Part of a small language model's weights.
Training: 82M tokens, 5016 steps.
Each number is 500 + 25 x the weight over its row's rms, rounded and kept within 0 to 999. Layers, rows and columns count from 0. Numbers have three digits each. The size before them is the row's rms in percent of the matrix's.

# o: layer 9 attention output (transposed), 64x64, rms 0.318, rows 14-63, columns 0-63
# v: layer 9 attention value, 64x64, rms 0.361, rows 15-63, columns 0-63
# q: layer 9 attention query, 64x64, rms 0.33, rows 32-63, columns 0-63
# k: layer 9 attention key, 64x64, rms 0.346, rows 32-63, columns 0-63
# up: layer 9 MLP up, 192x64, rms 0.416, rows 0-18, columns 0-63
# down: layer 9 MLP down (transposed), 192x64, rms 0.487, rows 0-17, columns 0-63
o14 102:469495530482495443529492472511468497518510472537499503487520486513487535515518496470510492540559505517499478481445514477489475508499488442503529479540517492449531536509486495526515508500479537
v15 088:493484493503560460478520514505433516492502466514440520474532481490507480503470515528509487467496476497518489491524482517495511532521511542532474470509492479490490532492471529500530493537555496
o15 097:494492460484480477519443498486521478483499528552500451495495539524503496532532484488481527553536468458476492495483510528487527537523524516524467525473534484461479510498507487487495510532491487
v16 091:486530527505497484477550514545531503499494494499503513538523468471473497474485470523477503487470522529516490523498484555508485479503524500443467511488476473485484499467483514518492495580472522
o16 078:513482477502491493517483554527508485565490493477495501499496528526518555541512463457493551477478458488501472521479509490495487516490522471508530525505477486482469522513461521486520501443509500
v17 105:501519471509479502481448471554462500492474531485500526495484518529491549469485501546463526517523482482528482510471503503534530501491512523516548490472503447494491535479486536490525493485524474
o17 097:542513486500506510488512515478493533518533501490532518511480453491446487485526529495491539502453508499427517505499500502443492467529496512456500512521515524474526483519489538463494478506509535
v18 099:544507485510509520499531495479503457488456511489486524482509473528500501449511487478483526527487533494486455480542494545538534529474477458521492488548491505496516547480474489512490461487504533
o18 100:495499534475476489496484526518459526517498510451506566499485493496493505482499479489511526501559527533494525489492500456494412497529519499513510512448507520513480467529513485477511497513517491
v19 113:515551492490519487468513481492494492540452512475517463493484446495483507459503489496485506498539452472498521486502501557534510513502458504532526525475456488509505502485534516546517523506468515
o19 110:523468538518437497521482468487506515516492533534484497499464492525521489502489462502523508482496530511526454553511521479449481492540520484470500473526529512501467462488480507468527507506531517
v20 092:521463521485512513544444511511533486551471477497527490509468490511492473537466509525509488454526506494496523496454525489494503503465487503462539546505501507508501460537501512525507471531459487
o20 099:476495515548479543455531463501510550471492455492461485506479551505519491466498470495481519490464488540520533509516499519489529509499476518513482442531468534531510496489507508515507483484494505
v21 098:512539499492522458493494507523461540508519506528506472465548496469528486520499504498544478497530530493492483500449475477528504527491493533499492505567482461514509479494458499505525484445499483
o21 096:506487481509430529540501502486498507503530512474483498525500520524511559466493530485455452527477523484481501478541505533470499485470510489523486450464520492522475482529535520518491507517513486
v22 080:513485510486496535495477517492515515517494480508546475533500510478470510505449472496476475500495496477516516477526455542506476457497538496540519457529540486508446545503505471522486508481517456
o22 082:486519474487526515528512486470514535493508440493481491518529457513572445513526529485500535470510509511460499533485521512493498484509452500502505511479431493480518510516503496496483506506500540
v23 096:518534449501496508504495489526468485516455488500506519465518482508545494491506487475490463513478446518517538517514489497467567480509465505517536554504503481482531486519504515486499479514489556
o23 101:478437533480466516452505481484507499510484519488557541506481528482461483492472529493515522511520543488480506478497520485538451492522512478493496491513526521493491487541511522533453505475526504
v24 108:539471487496510518497497496538502501486496524486469488512470519471545543517518544509505516482497466494455498525517478475515470459531483475514516515534508445509509533473441474502542486484501529
o24 100:517514534462538500496479520442526471480499490444503493461491481535504469504492512517474519539493516477492476445475500459478528510528507516500485490507479536496525505505533552483513512539530506
v25 095:496519494517485529513490505458494471566505501507535502439505523539505519503510529482481538467485470526513472518502508475529471487474467525472507487526505445489475507520479523513482546498520465
o25 101:544503476484519501497512492498514509441459539494490499545515487545485508497516450447501459492482540523491525506492497490517500527492508513508465494467522504439539476508527487477508501506490549
v26 098:459518479498476481483498478498503471491532521451536491498432519521495467496523440512528513501502500523516499482505491523492512548512514519498564494500513506490486474501502511489455530524563500
o26 107:541516484490505507476499469488484512529500539505534542503528526522500476462470510514497500504498449487517492512509525504517527472523455499450461491475487482502544541515469476496548501465453518
v27 102:482553526499480555493553510506518484483520448506518500534536496487485458513488506482511502499563533500488503483503499463479490493507459459496483467477495535492517465527507533493518503486491456
o27 100:506495502508471519481472502493481534549545505475457485516477505518519527514473507492521466530472502494514506509498528516561496527467518463510543535516487482510461535447505491479455470483489490
v28 093:495517490490432490497553505519543485481504481485470519481498492565525515450505516492469462461533471493534505548517490490487527504469463534485517509515482503509499495532488499484510533495503472
o28 102:497474438514496515526491499492482479548496519465483525540494505505439475563472504430473476505499509528495514489493488514539452517545492509508524487513500500488510509516520499504494512524474510
v29 081:510498506508515528531479495458486525489459496484522456525523517500496537507503451519488504451516483538493464475461507533496499499466547499492475544482515501524477514477493544559496523512476505
o29 094:482503474530534490511494519480526506491473440477495555467490498512498515491512526489506506526462560472513534539483527487517497480568515517546503493489491513491487469506470465493485475474486476
v30 087:481504533452493499478506510501450528541479488482516474515473537513514474566509517486523505500494507499505520475483509519500480495491537553474491510508516488517455517522478490456560462495477471
o30 096:492471461517532501497517499486528499476562487510495529506473496479516472456489516476479512560454479491507483504506490509489508542454495512530527468485524485486541539526480518510450478518506529
v31 104:525484527494456487494531491507529492469511528432487499483505509484468455521487537518495496500480439485509502513461527486501505478535467527495499517544513502557536467526491501523529483510486513
o31 095:424468485524517544485476488498506483533505523527536501527459520539519517528506463548475500475510503477492484484478494502470486526483447509482527520484474507476521491497524465504518529488522526
q32 108:513479547471532498516501484507507522522489474451548474535525445482476510511504506470514463484503501460561501496525490489538525497504484517546512513506484505506524489510477490486457454491486463
k32 107:518478558514516473513495490506499499491521481479500494530533491490496474534475485464524472494489517466539482511529486475556544519475508481541507503484524509476547484477462516475476446531474501
q33 116:506477477513534463530491520452533510474513494482486518468487515502502497536481557508448497497463527525520497516536501547506510487456537530488473481511489469495503471499490509533527495474535456
k33 118:479454492538499528507536512461540472488535501463479528483511506509456459494470561483455493509475522495516504497538527531471516488491518501498456491524478481496487524509485531548489484507514501
q34 122:482494457480553511521486504502533481492513475472525483558532511484514520501504473506463503469464510474499492490465507436494532477566499501511500524484529511445497508506492521498520518498536495
k34 121:483506454484541484512494524494525468510527462464511512542523468541503462498506474469488529549479527485511504497452506458511524503567534515481525524473487497464487472513506487507512493500506495
q35 119:449472550514529480475507509504502483509492491534461465494488501499497503516508516522496508515496486460508464489519551480533486508506492557463559481528509507468491480463532519510509493444506472
k35 114:478458558488494500460489480519503486511518462541515465490477509515505522513491501536487534523484523526524508478522498504534478511483504526463536491550459446462512495499519511507496503439493513
q36 126:538541502497535483450542474493480500503482518463470493450511490481495526484541519495485510495510498495502510487541494429509477524539539501487465469476480490530513489490498507519515482518518553
k36 128:517518535456538504463527491506482528479510480488499455458503503483486502490506494494487497489538484486523525498537488445496490490519523493457479507488496523571470461537491523506534479522531537
q37 114:484438474499508540501497481471502478469470546510500473490505442466512532543473481494522487541470525511480525472524493490505535489475505541497553488514503492516504476521501474532496500531526515
k37 113:494490476475500536504530485514487477467519544504516467514530467453501488522467478524495494505497572533489467509501513481490465521476512550522523471487499504482505469498485494560472500527501539
q38 111:508533459528502473539501452554501526498523492544487475448527519492541503495460517506504515483463505483527497491476517531510517492471494496490491486482534541501504501517511476551473456499474474
k38 114:492511439522496523494499462533501511542535500551467514465527517488540489490488516535500514495438493464551474513523483522548515481489496485496490505500501507497481472489471498539483498519480463
q39 114:498504524456472503482500487454550482533471519506489550528513515488533475517478486504465519494520466513495509534473520460477531494488523494540511451507528516503491477538513480467501464537472483
k39 115:483470535497479525486460510481499493531466551515470491486516505496533473504465469506468498523525480539482440544455510465515551530519523491483491480511490512532520499543500484487481481500511499
q40 109:483520485477511502459481527529518503543496482512522477505471485489488485449496516488487555498498543552475472532490466540518478440493529527538482468495499531496491496532493486490526484531490490
k40 113:497508494507496515476498525511516518503462475533499517489485513459485461496509518492475525513496485548436473544503484525491486468519514508544461493516472548485527485573471498462477511505508495
q41 127:490506486441537538510438502549484505463505520471491561470489522502501505458484536485513527498527488528505522502501507505503527513489453500489540477506528491492518478483503536502485505470455505
k41 124:515500483447516498502479499493486511486485511498490584487480484486485506453479523503521511525472482506517490483481508506534506523495462486496509437527554514536526477472533544517471523508474498
q42 115:474521524473499479520541499512504482498511560527544500479515535450528461481532512465514476516498491465507506497489508513485502444488487520484467520487493496485510538500513428513523511460520495
k42 124:486488536452517529504498527502463491531477567520524510514526518504500497495527536499519476504515491455517498510488497509515480479476489482491462546471468479440535518496497495510539504469462463
q43 110:477516466495483503525498522482489472493455524529522497517456477456518487526503493499540569528504465458529477510489517474506449480521506504529531494459519499499490521509472547532514498488496519
k43 119:485509443466437514512492535498508492473506459523535518498485513495502509528474525508535515502520494486532486535471508469495441511540511543527507458476481467523500520507478519509505521462514482
q44 116:474513468501474516473470506504521534504504501495541574463513500473521471527533500510465512521488547450489480501481517479495521544474531491443488500517490464521510513480527531500511477511491503
k44 112:484496475525497538459484547480500529484493502524517545500522506477499437504524523520463526502482525452489517508523498476502506531458502492452496483494515438538486480531537491484489521499498510
q45 118:496537544513507512512497511457444480476522498499504501488556492487483543525490500506474533496500498480490466513502485496528492420482524503453529452528485515487502508510546517466501506525502493
k45 114:528535542510482496496456540475443474528494497491528468484549504501466507565487502514463512523480506507497506460509500490508487474472541492476503476526471513511507492500515529489483538521472464
q46 119:500447481507457496520511471513515511489510517508538511472513497486484516457507548476456469540514492484482496520524455498495460525475500525510512534543550536499493459484527526460506506492516511
k46 125:510458532504431484507516482470508510492549526524524528516505470490478481478508512495486500465486508457478544479492454494488459532468541527509498523528532526471524460501507523494488516498520509
q47 122:502536448498488509489518475477479527522491514512503512515545495530470487508454516506509492506536479503469557498524506512499501461521520489462559502480487510464538502493505429503468506506533488
k47 128:524516464504497515504499436510479523550503514485493487540520498503488470526463548484464480480534498499459551500499519518535470488535485497451495497491521504513522521476482467534494473498487538
q48 108:459548507486501502504510496495539504484510550478530484486477452490516499512549513490489500490408528535469487465499517507517510500527483480494491550490504496505503514504470542482469522494517477
k48 106:500548498480532492498506495501512520473497525466522523481501474505518479535509487493562490522436545496479529476486508476509490495508494537480460552529497434483491490493496509493479527539500482
q49 115:488509512503510511535491473521468516531472494494505513512499454477502456468519471455524529540484515518533497522494538473460456504464532524456519494502494509499546516527448515503525504515502461
k49 113:551503490514467515509521486520495529486506479496455518510538486470499469494506524480527538507475506531528485510468510492454459507485499507487516459486469480491582522530471542493519485488481480
q50 120:514509496484510511560509555477494499536479497541520469500518485482541496442525502471514508462514525489457550498496495477493530488464512471503512470508495463502497532458465536481502485514497506
k50 122:500487493454482486575499536507500493527483482513494481497533491475471464495512505482524506466505532490438507510489525496497554501530489470488499475475511460532495505466507559491531510524499472
q51 119:515504473529499500486516459485516527525502508501509456469527506554488474500537492528506473525468471480509514556481525490483534497511480491523507476505506509435514513504513542435520489515461506
k51 119:515496428506499470514481448466528528531515528520488446530502529571478502508505483505510518526474488469471490542502478480499531503482499514477517513514490514504514523504504517459503484469483533
q52 116:446492493492510505519503452522455459527512526534489501459510521504516556537524485493494520532489505475510544497473486479458466488490548493553501494514511507512502495478534510526487468482478483
k52 114:455492476478499485506474473516503485522528532536472499441494536482461528505551506469476510503508496487510515518477476464506475502496529494529556494481488479517504513520490525562485472527516464
q53 116:500544492477468497459512513505472471462538501484496497503534463480526519528485502472492501476507535498465509548461574524509463502507505454505514535508487498505524463495511512515519507523504453
k53 117:508493492507488510483479513514501528515517517460479519511488479496536477564495517479504540471525470523496488521477548524503451466480530493483509551509498475498472473458530487488462531550518488
q54 115:524469486480511479462503510450526467537515487477494475448509508501514489500558487482541527491494510511525514504481554485534527487479480521488497473497481504511536514511513483477437525493536532
k54 115:524484488459519501508521526477516511487490510482497442471523533505500500482523509495525502505465490503501497554475558510554538500450480510509497497461458490502509488495501474483475485496522570
q55 117:506489475495516555519533522525490517501536438513495466532448484467502488500519500550475474499494490506500499473481532478505532514479566499476501502471514477507529530516516454488502484497469483
k55 113:506539466521530515498501544491492462507564430550499486490476455495525492518527514510465489493528466506501503487501523506483540525500456495490515523483512473479524496504519495500483454517468510
q56 102:556535493522484509520453478489476448489479511505562509462494514476506486501450460497508512521513491502505488481530525562494506522548527519511489478486503485469511465478474499527482486497519513
k56 111:585507492519444531489486482508518453455496515497521498485494543488519511481485480504482520544511507482522496516512529483490508472526515508495480503475559490512520499465476475527520493470471473
q57 115:510478498475532497477490491478512490485513484467526482481545536466554481518515538536499507537505455514452518458438466538515487511484485495476530464518500522500524513508483494516529506526490505
k57 116:499498479479521512483502484475557472508486502476509456490535491460542479467495511542485494529530446500468505483485455530520523516469496529479498517486475526523513509490540529533493530536485477
q58 113:478468526524502527513525536513542530476481498532491475453473468537534476491448492505503522513486540490469523502478445516505500473527505474529470501490462501508498511516533524540479490479476480
k58 116:423520505521502557518492506525507492493515479519498476470447492513475531518489445496531515498477523517456529526523457517494521478511487515502448494484486516499530516474516500533504522515500471
q59 108:490498530461494492492505476458513532508499483518483491494492494459580492507477508516530497487541527506536512505518498499475498497495455440525494522505529520493490453473486509512541491450540488
k59 116:439451542469478505520487469479512509525516497477523522482500495495557510489479503545550515478509521530540498507503505509478508481497525453451478512462502526508495487451494514493519485495528498
q60 110:555520502518486523524542540507511470526517514455499537489510542481556508491517448464502469500484508481472478443509500487521500483522493507486537475499471503491475462482519493519498495458504493
k60 117:534480483493475510516507528504477491549526536438498526511482522494523534502521454471495493514498501472479555473514524509520534479507474524512516476452461494490442479519512513525524498504480482
q61 112:494487525464507501503497470506487487504527480513440527513472536500509480464474504497512507569481477487479505427510555502499502479470485509527500519516467501470468520504511525495534489498542535
k61 113:472498514464465488524531458505487516480505473504461505503497501544541490490510533484486487593537478502473493442484534491525504484466492481517484490480493478478504505529509531525510508499509528
q62 107:551512466460508523499490517516508528502538507491511461522450487497485514465483507464495501535530480466519488482514501496487513465517530456500482490527510486453557470512528499530459534504525498
k62 107:558482500448482518495455511495519525515528475497507496517463487541501518514521508481486476547491479503511493510527488515488491459498506441481471497477529510488559462506531466530487494501514541
q63 116:491502513542518515515492515466517549501525504473502539515511504510505496487494440492463516490530495473480468496538512453494501500476413515530503495490469506512551466468503483534512504517497493
k63 108:468533532534513501512493510467458530512516516467468516529536494518510514484479481497447546519482528485525512517539491462478513499491432499496504468456484512489530491467522504494498540484527501
v32 099:540492513491502535496476531509505458510494516500453532485481491491483541502438468497503464504487497460548532453502487508540486530533496506480490514508451492506481536468519512516507485478537526
o32 094:483493464494501487472469500519512518554528534521489493505560450503488472501485479517524519468523506487486464548457495492487499503486475506445505512554487497505510550510487503481534501532502470
v33 094:494504506438479492477543494498504491456534527515507478445542496498512528527524523509447474511455500500468518500481550490488479528504498534483515539537540507511503509473463490523510498496478503
o33 091:529527493455505483525470504504503540517482440501477534500508500496499503490502466517492510524506508508476481554537486505475512451510471469563488505500516473479498577513519497497493467474509490
v34 089:480476532489498526520445512548509480507494478461523505544518473530491499506489470538473497461463480475509479503476501512490552505496469547522500500494501464530500484525460538507492456521519515
o34 099:489506493529487490479540521525448507520502480531498489538529469460476520493535536507540514471517482501481494491496447544509444440468490514499495501501494535512514468495478485533512499502501537
v35 102:487504470548505489511457487528511522533505489526525505474500491511494517498454521473524492487512483484522509489531496505481529492500502570490460508526489554460456463482518510494463499497472556
o35 106:506520511486476578473502509477477467496545501484494458514524481492542516537481486468511534498510493519522482497539553484474499502468510528521467464512456499500462505514476507527486509474483515
v36 090:463442490505471522498474525479488506502480495536506498512514522503493510515440502510525544510487465503470507472550524500490502488547507478506536466484546507496501510517510486536456449540509483
o36 088:522480523498506460528502498509518489457514520517515476507527491528475503476560477483537492531488513469484484450544533513442492502475489527499472490487482534495473492502477543477466507543510527
v37 102:536529530496507507496538515512507487580477465516533524462535508469531495520459503464470495485476525483534520497512498471499524515480483495522534493477466512502480470504475488472509516487466457
o37 106:518483481493453509461508479551532519546493473477440466515497490528474526489480496492501488486508477519515490473517524558505470511488521499493557489531513528506438494483526506500530491490504502
v38 105:468507515532489506481510496502499476507490487479515481451502562514482527517470523502496520496478490490495479469466480580546514477487522510525518489494529502462474492505531474532501523465525449
o38 106:509514476447514483547531516458517530545499469493478502534517461513481483495535520474510473474519525487536480523518516487467476571507498465508512492516467503495526489513465502460495476511495501
v39 110:489500468518480495481494511447498473499524548515535506531497497500513519524444444480527516505483458520537525524512461534493498460506535532524481497538479494538500505475457494489472512509491503
o39 108:484500462520525467495535514499479528497570483444500505508472487510499515501522538500522501499493497478498479483520496464504520522419500482470500525505492465528504540464502546509485492521492531
v40 108:484497518451496469507526546535493498537509504453500494508502563511482472487526488525487528504467533481479489510561476459537492500510488517523496524522502483469514518468501463473462485487508528
o40 118:501504450478518529535475500482503472476497517484470509524523484542503494544508538499511479500551487495481462500473460542460488519495492462509527492484533508475464491497520516548479514545515465
v41 104:507470500508538504514511531479524518531577489487503415501470485477515524510521469479525489486490504477484478510499489529518527496500504504463487517484528488478506492561488492474466544494506490
o41 095:504497525494496534464521462474497516485463496486502547464462498468470498500501555491518512518531513527494510492519466463494464531508517528448526468461504528537514531511477511505527532471491485
v42 102:496543479498504465479522498552515511506492521510466487501461453533541511506501518471516537476466455490461550464538473493462488495494496525496481515491542472498483499541503490510519485516532509
o42 096:457437533507525511491484503484479499532479508488517533502512504518504513483483467506464516490507447489480474525525537504557534507446516502506502502483473548536517499524504464485458506480511519
v43 096:516462489468501474530453508531508523510491502496514551494539498469503513501508500515487487521452518540468525505491459564482520495434516506474491476516499512501486516480487468457538493499511524
o43 088:512510534548531502502513497524479499485486440505448492508522458471480556508503479484483482490519451488481480524480517452505502517512478497526520517472544477474508518535480487544522493500525522
v44 106:528485501481520483529496484480510480526511483510511463500460515560433512480473532508517434469462473551518520537511505530512470510496510532483506507499494495515523493512480473474466504508525507
o44 099:469512504503492513560481539488494477508499522495450507461498504494526493491508447472479540518515534524465499470527502447506466530475486508461476499491521511529520493493517513496553539526476488
v45 097:488491541495499460482504517498490483576462514495494513497461475471493470467497515493517499491517488476521523498532548500514486492494530538508470427509525495472528477538474512523501517490462508
o45 103:524509473536483548493536487520501520524493526469505485465469456544517532533506475494496530472465520477499469436518529504468505500482502526486537490472496498513512473532527507506498477522484454
v46 093:468513532493508502483523527496465480474463517555510480521534491549473504490549538508544477555489508484493517503455482497473550467501510494518497486501492486495456463484508519496477471484490510
o46 097:499518509544515478477505528492509528469500492512494498540498519458525497521449507556486523513502448493527530503523531518439472487493510509473491481503489460537531468502474523499468491502509453
v47 098:501508492514439519520520541528519529537478511499533469467462485506498452477481517506505509479496512547528453494493488503517465491465493508501464505487510518513503491464529526496555451510519472
o47 092:566463469478517512508481512485478519519547520478516538521499482526475516525508485469448528490503439508500517501495543487512495505530495521473493487484485488489458450505509500527508493470497548
v48 106:515460513547533537471482493519491478510504563509532478535495463467453510520503505503520532549525462477513512487489537510516468503494475492510515475462493515516498456485456503491495479523494482
o48 104:500507529501513509492502540526530524518476488521518475502443508530478505519503490512508493512500524485506468491517475489499537456484480506474451443489453524528494503439457524496533535531519516
v49 094:492493529484522510522504470486534485515485502517518514518480494469509492481538518439506520498497510458481476470458527532481488473537505520466497511507452480514512510484522471528476496522583471
o49 096:461537503491506487484501515481531499480498475502503501470431510530445510472477484511504511481519479498503539528482497486510513583506492500503484501541500534506542522476524496490485442522492517
v50 098:514509500497434522514517467556520476487479511485494508502536480520463536498503488526517530491526518484488513476524484506452518474496454459453501511508501473518485498544495511526466477527471537
o50 108:495492568541514490478469520484486470500495445468507477513517524496520483487472532567490523512471497481505518538499491485520495466485455500531493521490513523544491479532460474492480525494504514
v51 094:480479522463464514500499525487507502516534477490496471485494539559511480526508513519526505505467471480496509478488493480458500470483514547510513459522450506547488552470492518495509536485465532
o51 093:484525462491498477504484485534480505458507480508561495479512460484487500523493523505499530470526526505531494527539505489534517474498507438480474532460539516561509477493524476498498471477509492
v52 115:481513495493495503493504479507436543545514483518522489476551482517535472493511482523552470475508543519510509435498534502461478514522499495494467546470478522504538512494497492494496475491482495
o52 107:487494522468458541463431506517508534496526506489491494474517543494527521480494506519481511533475509489475467498508494479513502504536505509524452479515565506496469459552508480486494492521493524
v53 096:528526491488490514498491495517473476483526518552501509548487552476480460473547503537508504493458477523537470482492496488516467439533492467517472503499512513452497494516526490484518506532475496
o53 092:477440501474547481495490503488522519473484538511520517555513466507503484523503541517524528496485523524461514494483503449509475475519498493512535479505499466497535449471487518546492475515496474
v54 101:520521526511485485518487520529470519498500508507482506501489476462521452530463509517490483516489508510473469515532530561487495459516480505490509558473477485497478474531460483533510502447470543
o54 098:546470543475523528486480518476460491490493478531514492511515464501508512483565511517463518504464494465487489537464470479482503511511523537495532472517508511547496476480524533467470522477487513
v55 095:487500474505508462528468479513508496463467533479526468471485522516505493509549519483491500533453489473548504519499545524484530525512500468500481522468502523518524534500499509491451497513492432
o55 097:462492506485470486501523504468513499480482489487511467510496519487497482511466503539464515535581498485462511468531487507476478498516495486510534501460486496522505521491533545474563475531494533
v56 111:551533447506517471437472519468508525504524519511514515485473486497530516505500495512490473477536524502511497494459488479497530477512472504497513481491504510470517495446465519520511511540569496
o56 114:489512499480505452504492471445545490513531513517504480454450522501507549505457498461512506485530491495502487526478540499523497459475495554503498489513507510475511493481558543512504510478510512
v57 107:483460538479503462502460484486533488507476507496499490476526527506477508483512514487540503506515535509499503523501476511491464505526450485597472508493531465499478486519476493515511524454529510
o57 102:510519431495575519522490507486494501500501471494489472515521504481466505504500509498488477518484517469480498488502517554509501506507517498453543469491485473473536492517546482492471521566479502
v58 095:495522521483492474483521489517548471493483511519526502533476514517503512489488501453534519506494526513459501452507546485494522509447513476473542513479499546463502498485470525530511520474439515
o58 094:517525513530515498468520461510510512533498489523467541465534528480503471508508485503461524435509536476518506501534512478498507484510546485502511489479473552526452483461504523491484477501458496
v59 112:500525510492525464562501501433529495513505508509487527508519467514529493548509505570541509493496485525482482482500505446490496497447538491452491497488494498506479463509482508502481482501488489
o59 103:532500549513473485463505529480527547504500494522515487498500472494523482476506485490509517506499441520487508516516480486528509501471568499483479559471544492465486508483497470466493540509464478
v60 103:474499533497490484505482522517485450480527513442572516494499536489507534481468550434504518489505488498499518497478467494544471506511511485487488481494486525535531475525514496488506466494509525
o60 119:453490444505510499532504483498486536505502532517472484547513474560486491526486463493508448480492512540521478472490485519446545528501482512505509475517514504498501538496488489515514510516449505
v61 103:467497504456494509488495534495556497490490473466506518514486471508449554500454532508490498493491515476507551477477500487534545450517501487529459517521504514540544510503518484505488492482475492
o61 118:499509441479490480504486495518507503500504552491447528501527506489499539518527488498522478497496476492563494481463498502436445518491524501513512505486468478524479535538492495506520518540473521
v62 100:485539505518525466513490479498511509492521533562502498471509528493500497480461502520480535489485525427474540489504526524456468497467480507480473499510461480496514509503512536458530526534502484
o62 095:530463472474513527464514510473515501493495512477498497485452478465488496519465464483512501485475466492545504502510512485522503493549526497543497516490531533516543514478494468475499485507574541
v63 099:495469496537486468491500504506502498467475505488476503543537484513507519490495490514491506487516512483512495502522539508539486440543458532499513484527480510516455426497520465505488564504524487
o63 093:471509444529533529523490501518501482519512466513500470491478511493503491498499542485530500501481476449510534515475481523517483519472511496538458478515469520508520543469504573470476521487468500
up0 101:467512484537464505478441470536472506471482507513474536481517439462525524485486481490495488514520490508559450512495505464496507548516496498529499499537501491510502494490520493515551492485505520
down0 099:469485517535503462508478497507500532516505483538465479481542488480506526482467482487502457511526494513473464483528498532447573494496524537509463472502489519491502482502492525501546502497497545
up1 101:514494549493484523497513468535463487496539510510429525479486472508479520498486441472481469494507511482523523469516498550516492527521504513510502511495512477518490553480487509465495543507546498
down1 118:416514469504444493522503506493545483471496505520527503488502530495519461512525509530490453491475489504513532504497474489550525512509484475491495494529510496494511504495472565512510478548500479
up2 095:522560489490502491527453468508507471501490550485505500466462470473495518512482478506490439511450468512505509504485491510533496489506566515471511488493533535520516545490524487510507507507524521
down2 096:522513470497515493543527458511488481459494506496520503478524497548483467490507544541521521501477527498505493512505528495492491494512514477520564474479456492511501503528504534447445484488468464
up3 103:481471490485487475514476474522506510488488489498490527505526474531481493507456500483515497438485445515513517460542504480483527478478569478496505533530511482503515547519521520474498508458490539
down3 105:491476483527528513514522509513487450527513518445470498501471506483477517519460531438496532486501472490457503532484494499495463555484511477503508526495509490489543492478513529526549526492529494
up4 106:472538508447507496529509504544467501486481487505489450483479468502500550524523482504521483517516481494439483500503525487489517547524497522510488479492477545479525475540521454494524502479532479
down4 109:536513496475510505452547506492479501489513507554513549488468482492489514479473514531464505519475529519515484492526507468506515502501518473487511527493518514525468506431457530484475482476546470
up5 091:503473541499493538494521486496525532516486478531514434515537518481481508489469487486505457465486509489497479485468497522503490521482545527506492488524492494539500483520460524506465467458560529
down5 088:529526518498532450544501486534497491539466495470554554492512488481515527475495518497505505496458457475464486455512510479474505482503504519502529525488527508504486466490490487532488532445506501
up6 100:507477497483502510471489501535461473502484515514459466522475529554453505493514505488529522500537486504547503511513504469546493444534489533487486513531482509494500500523565500481464505505479530
down6 093:479504515547478497527523488483500485482519522469474481509484522505470469473484557457516474504504542476519499507509535463460479513486478468497545503554469502484494545500477523508524503535463509
up7 110:491480487484527512509450498543498509488514503499499449502528523514543545488510483535521480463496469486486528512559494553516501515461487512540478509478499518480535464492477483500471486513518453
down7 127:486501503503540492458537498505464485459511489525482550526505528491512481518509502472497503496532563518508513492484475529503492515472468483490480491477549508545495479530452496457477518495530455
up8 105:518544503492484501479488473532526490533521449511480555509534523473514511533486454455471494487497513516514486428504466502492540513512469480502538499495481509519517490492527485469467519479506512
down8 138:541490517487510460544511520482456516539525492508461501478481506497516507494470475455489513509467472537481505487524485509484560466484525547488473540526493518490509471496460483515530531479496515
up9 100:523518512475493486555502487508481504473530545465462478499503515457541511531481476473464493495490495453518528528470517516514489518536514488458466500522485461508528494502462488480516540497477539
down9 081:480488433484488484516518499492557484486525514518487480487498513489510501475495519465474504465541481468471477527507529521460489509522496509550523482536521510523531450562510496503500513475486520
up10 105:517496519479469502505485517485494471535476540534476514510455472491530484490455482524482484480512460478530545491498485525504517466497495497483552486509464522555517497486500467550483523541519493
down10 104:490481487547484510488518532499468504503474486512489516518460528515428469489491547516537459511486552500494498488518517497515497556481492481497529486510442500528472476514477478494491521536510520
up11 096:461488472488516523476518503521514522498495472518477522521497529490496531565484452544513543513522506487498440462513507507480495509515535501507454508467555497501483463496511496494459478528507498
down11 091:455479482445538472500500490530528456492524518524493469560529499492481482520525488514510475509524544481469555478555480493483506515506493494524484506530484501491503523482461473493483468522496509
up12 089:485545500494520516493498489534485536507447526499518503521474454489510494484507452508503534523543482508461499492541493464514462462513498520477528522462528471515460459475531510506542511507498500
down12 095:522492443512482500547489478503469515509510528515472524522521500541491526490499480509509448524500529504500482454461480454517481527532455530519514468448480511482536537491496500506529499521506497
up13 116:493506480480511510532479472537516478518496506497498484495490521453511508491509519522491480515512481525496465466487464476536484520522495469488548494424534467520536461506540455511546513513508488
down13 107:513489449460519509560476474539511494478462518495517514521513477509520521518508479479511494508555488505484463492509508468493473539466494536500520492450500501477502559520525485520521485465477480
up14 109:524467484471482534487481492485508482506497521499544463485513470529465512535457491521511492503458493506510528500471492487504489516500515477491489491534493510535548500520545470441518491572477477
down14 114:499528517528469501493459489489527519488470486522487500498499492548498496497508535502521490521488482460478509521498496510508494506578490521467535464475489531440454504493547536526476471483508525
up15 105:534499494470536500482465530512461453490530465492545486532521545499511490451503501493497503464487502502505450520495519503510485471493483508513462531509530508534499496512562520481495513508444514
down15 111:491492475470466485456454480513497520468470535508538521513520538536503509490523530461510477511464550491500523505516478492479466498515517514483529504493493517508524501476502498469494472586512507
up16 097:480488497474528495535481475514495471488512509540543470505506496491532451454444480495515506496462465504515533502531526541494495502471528480460493468476512509527477558505542489513505477493484505
down16 118:501522535531498475476495506503525531477527471521511524523498464506516498511484513532518565517510479492516530517496541497459464485473471502475511519531459481510476463486462458515452468500532496
up17 099:487542517500502521543506507500529495485491488520521461546482484527498484484491521548453485513475480508539475465461501550496486509543476476500505527487471496476544494485538456479456506502508491
down17 097:495476463467510468584541507462517499511495484472507460513519519512476534489522469530480525483522481475502529497512532463478487504479514524516515530463516458523502495521505487500493485492553488
up18 094:507499486512520486487491497529566503497474534475486456501512520493488445500470460473501488579494538512471478527472504496514545522492504515488482513533523516534469481497502476483458497492502512